Part of a small language model's weights: width 256, no biases in attention or MLP.
Each number is 500 + 40 x the weight over its row's rms, rounded and kept within 0 to 999. Layers, rows and columns count from 0. Numbers have three digits each. The size before them is the row's rms in percent of the matrix's.

# up: layer 3 MLP up, 704x256, rms 0.24, rows 672-703, columns 192-255
# down: layer 3 MLP down (transposed), 704x256, rms 0.222, rows 672-703, columns 192-255
# gate: layer 3 MLP gate, 704x256, rms 0.233, rows 673-703, columns 192-255
up672 105:499501523486482502518518461461513507506515417539535539497480519522440515433534424467440511522546491494507474509431562428446545473535495539508507421526484525529458502515454448428491557531527487
down672 097:491499497440509500468412524480405488507565470494462462478510430500517532511528576528499484535481523589519487503523484614597583491501530474563514546524491517488504509484457553463513534513529516
gate673 099:458548521510513463426495510555537500547477537509560519536555461527452479424519558482434498461505501469540541491535538491512502432462519476492544463508491475435547546493506470460453475521506545
up673 094:529476480398483536529494500493591506487566468472453478546495474597439455497484465521584534515525464537473486545488479493501515539462473482531434403537475478546480504530459529521555473495492474
down673 098:469512509452521508526546517491534491385519514471473523435461532526533492521448520488517483489520494492542513604544466500522449548565528476521503482466534486493495498529546503489524553500511466
gate674 099:451521529538554438517435454555501535472477476483549466452549566548530495485506457555470486543509509539461547492500556505520502486454525460442488515552502496560498533520484469488457494390501504
up674 099:506493480465527466471464488501520513505583572496506522450434442522476479491534455411524479520455548490516574501530580484514507508533501498467504480456519491462485537538450488457538566552514427
down674 098:483502531523491501521452457528504517505604589512564499543553558501443486534507490516533532602479434517543443579526515575515517539591515395457549512494546570500536556449452451476492478493540416
gate675 098:526464465518507455494446547465510476489548570572483482500486521516413511415510496554488530446509423503538479452468491420563495556454502565531537482451442597435497529519485484519462462557507423
up675 096:495452460440559476518448471458558541541438466494511522539463517493462439530479424396519458538471507476517478500520550496539527459384537519492488533537506543551413507447465547541454498521573546
down675 097:594526428490520419557425497424511460466519440455512499569523523445498467462437493508531486489508539490426458522541483455547481530506484495500515525576459460451536469472512525453547524514481503
gate676 106:501491478493550514540543495478500486461488466439426503540534500440502553462497474528446447411609439503522537477498545491441433491538440490507517611527526597500439462525536465452488478522494489
up676 106:591437527510463451459536447445524541482512481420493470438471509532487447542569544502514531533476565483576587438562527452563571499481530438503449479472520507475493538390519571516511520508502435
down676 099:503505375571444533450502475527481531535539549516526446428562577490512504487535556455490525495480484480596520492485499530582454479526582573492515526482493522474482477380493476433457539489514550
gate677 097:435519583446467523446529445553533498492493518556517449556493566483539459430431562514541468587558484481528509491561545516465529487485540480527546504475571490471546551527505483474507546473512509
up677 100:535494462534524467472484530464510502498585472464523504521453483444464516536529505554545521493540460554466469488477457477531600469506498466566511485469494465536480528541476493472511488494492536
down677 104:484534556453587477565479452512507523454508475500496473574467480480526561501532501483498568504512477489491517515518494496490535415558477522558458586561438516442450487470516538562540521513472445
gate678 094:561508456466472368529487419459521437560518552543505508505546496580501466507443509534541484482437585485498539564489442556512518486524499508531542463499477476504463473477506550519505454522511553
up678 096:566500539626520455418559529496495545516466487498489554512512573517485434487506483561570458472512460513558479535486491490581440529515488557515514496532485468507489477548516474494409552498480477
down678 097:463506507532550545534461532435462531465466492485517492558439582505527489589522522559485483493525487462532502508421524418431555498540506458508530507483455532462489480463533417525523476480510543
gate679 092:457524455478591566541539419483469500550474508440495447461499488538461504520491435500463510538569441570530481468469498494473554489468462490488534517526450515490548559472549501498479400521436418
up679 099:508509568461542486485444479436431487512503482460462457536475496443451513467530502611448464514484511508447484538510473528490462527452568494515471507512443504387491460502493498490471482525495489
down679 093:439477464485576527490513520483551524531490530521557505501547559522472526529430564487500545533537540531485510440453528502471542483508507497457551550486461571475558482474495561544494500540503478
gate680 096:490540531548499438495481541507558570500540469426496464464515539518512514465505523519504529472528464451427485499524464465471462574553465473618463499473470414523517441499484421437493480455412433
up680 097:538479433500471539502488473485439536480497486504489434550552529509442546524549546470463517477472520455501550485548462497539496495472452512406451553544540476517533512472442519586609575486569500
down680 098:534501487508502544502474598519418471483528572484522497503487500529497443390397512539510461451485491527548545499454495560451489511583456414570506519454405503563487474511465472521505575501432492
gate681 105:466559455491469523404465452542512438498505483484557449503514553504569487398491468500521398565526472478447495479520547484451535501547546423475458465521383536498493577461465470480493548478481434
up681 102:486453471505548457454549515532505520521464455545526504469534508533421484432513490516509541485516518489604542500571477469514493505528429465476519523530429506447467498542481471444480492494483514
down681 103:464494437494521463498519511508446496412467461550520481503578547462437473524427436498534501454537519506437476511492483529467507534538511511458436500486598530467480542562483444547508477545488513
gate682 120:526524444522520493489511492470505489497531455468445468473497490509500467566508495527523516485500526477492507545471611523586505549594551462472487523528492442460419508514502495503542439531433492
up682 120:506442506474554493553493505566520454526413485480439417397475485506466503600520546443499550506475576546510444475499475504500440545546498477432507518484545580466520491480458499478568486420474529
down682 110:513414454527555510467535504484515463527541435515417460496513505571466424557457460493520487541493454439500468485512535454498424525553510546490566503436536512591481468537502458497475488495479504
gate683 099:493469473515461548486511498504446494495517549495541459536565474521446528572512461477520437472523489513478569526538535539504486502473492453509477527484469528519524479471515468451441440489400540
up683 097:470572447567476477554461455492461423494478483514513524462550538513515513480457536586537478548471508566542523529474540515477499496461496529507473543544521520493560527545519545514464541497483447
down683 093:493551465470485457520453536451469521515530452593519472484530482545472507525558522571488573463507500557521576534491512497488491495550535405539455501493520469485506457473433575560537484538462420
gate684 099:472532487516463499499453480499460451497530491481518524524563555453499608475477454489527491506449528489609501532442473515516478487539478468488515478469492414464556458496540491411474537523488503
up684 099:527523473554569553488548509538443507505450517478477560510535528515491450396609489435488483472473488526442554490546494493506477514521458551494470573560517462534441547472565588517512516572459459
down684 097:504523546504541494497500531516490570527535503438508457470448478571529501505500498500465585502571412416495501486550540489547455531431497450494528454498564503529455542532504442516433455470413491
gate685 103:488507472451537516573505522434541550558507518590437492518453460379487487453460536547431431458440480471547468460516521473457446479548550498503450478562491576446513504501460521494485461498503554
up685 103:538532543466473506431499466482498517519505559452514473529493470544527536533478508450422519520497516464528492488476500537488513537541502503514465440558485422601506453584486491506454551481501459
down685 101:457516492498494541508605496485465498476550482483537570470478469493510500493552485509501578516486487564518414497491533553472492449517524492468448540545467447470514551486430444496462548472417533
gate686 106:517501477505511519423469490540532423467454431517517470424481528536521505547532511467484517495528462530559498552462480503514408496513537479491496566500481488516458480480502480464493523474499473
up686 106:442509479441456486500473552571531518457489507552435480541518534471558546525562480565592539466454478509546470531420544597503482556483491509479556548544565472531540581499455546513499437420419557
down686 101:535444594501536513503472505549572476543515479465534524504511525512486578485465516483453551517466558421453509498420498513501473465533535476515510476499578506543564601495454477525538561511450519
gate687 089:448466539465501533527494570556535524470495497485500476424523468492573549430545517539524453524430512506490530586533563453550513560523503493551476521519469489511468496546490469507410466470476477
up687 100:473485499500600503432538506403479555554505558538467489461532543475465519518511525491488477481534500498481505518499533517517531573440490495556526503484463532430440415551521524521453524439455519
down687 097:538498498501521449509549537463498452555561483428470517533493480521504542496522547531504458494499469477484426513560439500528599497556443539478446538557419481508561530497489464475518510596537454
gate688 095:503551557428463494556427529511519515518554464451569487507456600561492496481536555515530497475474469516551448411438510457458504564451491523537525466439489466452529488432496500478456441513459527
up688 092:456536459501440520517482503457482540468511542459545519508492482473504509591526400462522411556525550506446554476465522569440488484457503504481527486474575555549501570457476498615562529484524550
down688 096:420405541477566533498501476503535487411479494552563434432506542547494500504466513494451572476465491470479477524448435512404550458429521550551484512534513480424469476504475561450396515530491507
gate689 096:474520513508572500459509564568592472444413474531461444537517493474535443500457474505498472452467476481535467503478465448520559421517571484482467629508517478486513508525551472459527454545454542
up689 094:492486544516559484516525481446487477486455570504491482492492499496461580558498515494424549506440541499563562460473492527479442543420450514618468455552481499526510508554495518508464501479485439
down689 102:512496538505509559442546431488403491477463558434454522448426447465528423510454535495496535589555521526509463513560501549460413507529493509576450520499519477468450514588457479486468447487456551
gate690 104:522459571539462446520482460479532462530481480484521505532521480539498501475511450519556462476501479503535538504486469557495484508477473475462489514457498494417534441444526495454498491448580515
up690 094:460529442450491456501437608443516575515500506517447503504443452541490541482473522513466446494518420484509486512520498530508505548491513444501505555492438460534507473517520495449546514426511417
down690 097:492514467494468457508507415503489557590502446540441509453472459434463508504487508538527551549508473458537517457440528530537496465548457544472563583481533454556500502521477503402523489489516551
gate691 103:539536477525454507498522496557459538496458453485470477484507515488432416468510437512463569483560538540536470511505532478542592492510464609536450498488517483489495531485470499429513426464528492
up691 099:517522486496421485477508519533485526469465518569477550474554518539492428561507544526528449510490486501490482409475511519502522584468523448502461410570474446503514476478553467534533468440480430
down691 098:479490530470535505513497518514509541496474471445504534510524406470495587465420476474502487422535588563432526504488472442500512556443496529460505414550535532540462520486524493484533535439506503
gate692 103:562535452582480551494479522536399450531496501405528541473500514547543489567422556535508495473457491457565548574485509599535550514536531460485463461499526545508546508492578464505586474473533472
up692 098:495499508529524603535494537474542555488501475479542520417557481503552444549461483498455485418532541489402550482451464495530531531545447490487465523449447474508513422576500475467533486479533588
down692 111:523535495480495461510482480530459524495531467433422506456537524497482490466570485597498585481541481512547478516546500513443491491574479540479476600548527466477517469519465544491522483486456508
gate693 092:537489468445508537487518554552432479529536529494504448569462499442420441477514560494502499499511523455508487475564590452510508514481495484460489486547530472486507582481552508486519510484490494
up693 091:564481524466464482464483531513562553473474463489523610504546535536530458615542503471519547633491493467512451496464475579559454511534452549518510522465553520404492422464529490506471581502504550
down693 102:535487456495496580532439496532493514443570552463451512475579510537543442534467498538446489472512545430462511477482465499517576499553553554536510529512445515510524479515511559443473544575525436
gate694 106:527528521473484466527557395463473492526484498515450497463574491430515535465443555450503552550442467491506436449570517431510554537534550433580524473489450536516492500558523525493511488537510505
up694 112:495508532440494532412540499487439517492448527579514461445512533529454520551521509476422473454430464421457516526483469432443558538549532600443537524519529539444474512491482504499514562474542515
down694 106:500482535551533459566418496557485463447521561495485547487539568490486467532515504500526556515475476521499509481502491516485519494522453540557501559472513527546540516487553380523510509515479517
gate695 096:515515550464454473554462450543468444570545462487471527490448476521530458429482531448463445496568501532454598498516478461545528461504488535559480481500455476453571564480465527471468478404448443
up695 106:446531579419527575492529514495484480501564460469564535544485478447494556482560511442483530512529449486494486463485411475505559507525544497521431516517490426507508458496437510461518507446488485
down695 101:534468580491455486501491483490425469554499482472552557550493473508506546475494521554514525479512505490560501458450519551488469462544524459438583571600516467543562460498560512522566473492520522
gate696 091:533496541540503513434493494498475571476410374527498535497500565454533393422517522447478448495498499502525536494447444518461534490495491511483484441528513491511509451560566484541449486434527496
up696 091:490454496448510463586471504501460595445486545519443531475489507442481544598511528539518576448483520536526462474513475520532511517476513507488451462563519487590445574471546450500591556498584506
down696 097:503513487502512555467495439494533466471496498573501418488534514540578523518531460509523435524575479468470396514535484462511488459492516512550486452570457551505560504553574522483533469519492545
gate697 099:464504453523505463449459486441536504513465455563467496471585493547579545453586505516527517487516549535504502503469444478444550514477453596500562512494462483524508501519541495548539511505463507
up697 100:541493418522528473526605471487488519485473484445464505540467532520440537537498418475576493496507438535474540456529539483529540542510426479588564501472480479533466553529491508541443487502526547
down697 096:466531483518457503440561491498476456512461478510525522490470466499514484432520497513467516503498498445569552488540581460580508453524486526458488580418487530543459426478472611551560462498480444
gate698 102:483503535601485498503535482464541531458462468509507540492502560534571503476513478495526565476493482551488516584533532540498430481576577539526518574441475490426455431505489455497487489507537509
up698 098:537363511462498512493445498458580509523491499475506541482524503485436490477627500524542554504529565491513515482377572467524512497463465520540415474473469487463556512537450493476508537405503460
down698 103:488458500552481468477484502598415509558469510485493506539446549545438535381519483445479492554501549540491512523513549476491503490582498570486546498472456442505409533443462524477420413434442499
gate699 092:475523588493462524435443568509488482558490492463496541479502530491542414515507454455487560519500455532503504449483563551422475504503566507461523499450448539511550487461446516550530454502383478
up699 094:542486501436445448425396453457497473479504566528506471497504512559483454457512412514448511481522474517481530445498500540502447528456498475545548449502544489458481505519506520485554563520526441
down699 095:472519440556487569435478513464475540437592513553462461500467496563530551502454519507400442482494536554433518478506478503540400484497450464543558494458551470500545475501485495446453480512567518
gate700 090:440566505527501505518494543526505484488446464507575506502506537445445459454480547511517556514491433518457471450515507474449467519477450580484518515474537427545518415487517487486547494419514520
up700 092:511471571489496412445536466507551518481493528396508468526447489484506484399513519518512479504508567511450512474448503497486603532526490534451547534561415543492500515511499450484421461560527515
down700 094:500515483532527563465524482485605535531470501517574512509500461499452532535529513536472528472507466447524583465482473494539520648524551477488501530497556525472508515490508556475569505462514499
gate701 099:502506512477482505514511430459502568558497493431533521491578502569426529409474448512454495511519556495508538494441455538495464493537533473475450550496525496518523563479555475457464484510525463
up701 094:498510452501458528517489476486543492520514530538472533467505576490526456477558438580535544506527606503482462551429515502501516535547497493525518490497537470486540522561545498515521443500508562
down701 094:544499544492524528522527472557496544439508512480524436536465522409490514465515471497514523474579520547419402519538493434484564553516489459475546488495457440473486525555465512488555589495631486
gate702 095:507519573463550500477521549496476481464522506461507468524402538460536425502459522450505541551460553484473430501480482467530517489509524493519453489500556538445542422472528469478510562522507462
up702 093:448499452537506478523456432592491508489415479473445485487533504563469527437490533517420493558551554438458522528518494522475478562487481600563505510511527547435549623579508552448476501481552534
down702 098:620509454442515500540516457534538496468555529491438530465480501563557488502412478570509512489454516559471477552516449485450492568523523499500495496541443492518490553532516524458540469478488405
gate703 104:447536443528525470518475458563513483532538527527544514530474537505453470533594429525511506493498486457514524468480510520464457497467535449506467461469531566500425529435529504502467488485515517
up703 103:447491569419532426517503502487460481447515475540499478452466549512513526425471502569507552443439570517464459444517583452512540491440499480486469526495488490415487569605462529438544511509516429
down703 099:497464556534513487578508506446516575511535502485493487525569514503482510540518530498481551462551460504508440446518520522517481502495424506563485498501540452455500494473600481509494599520468498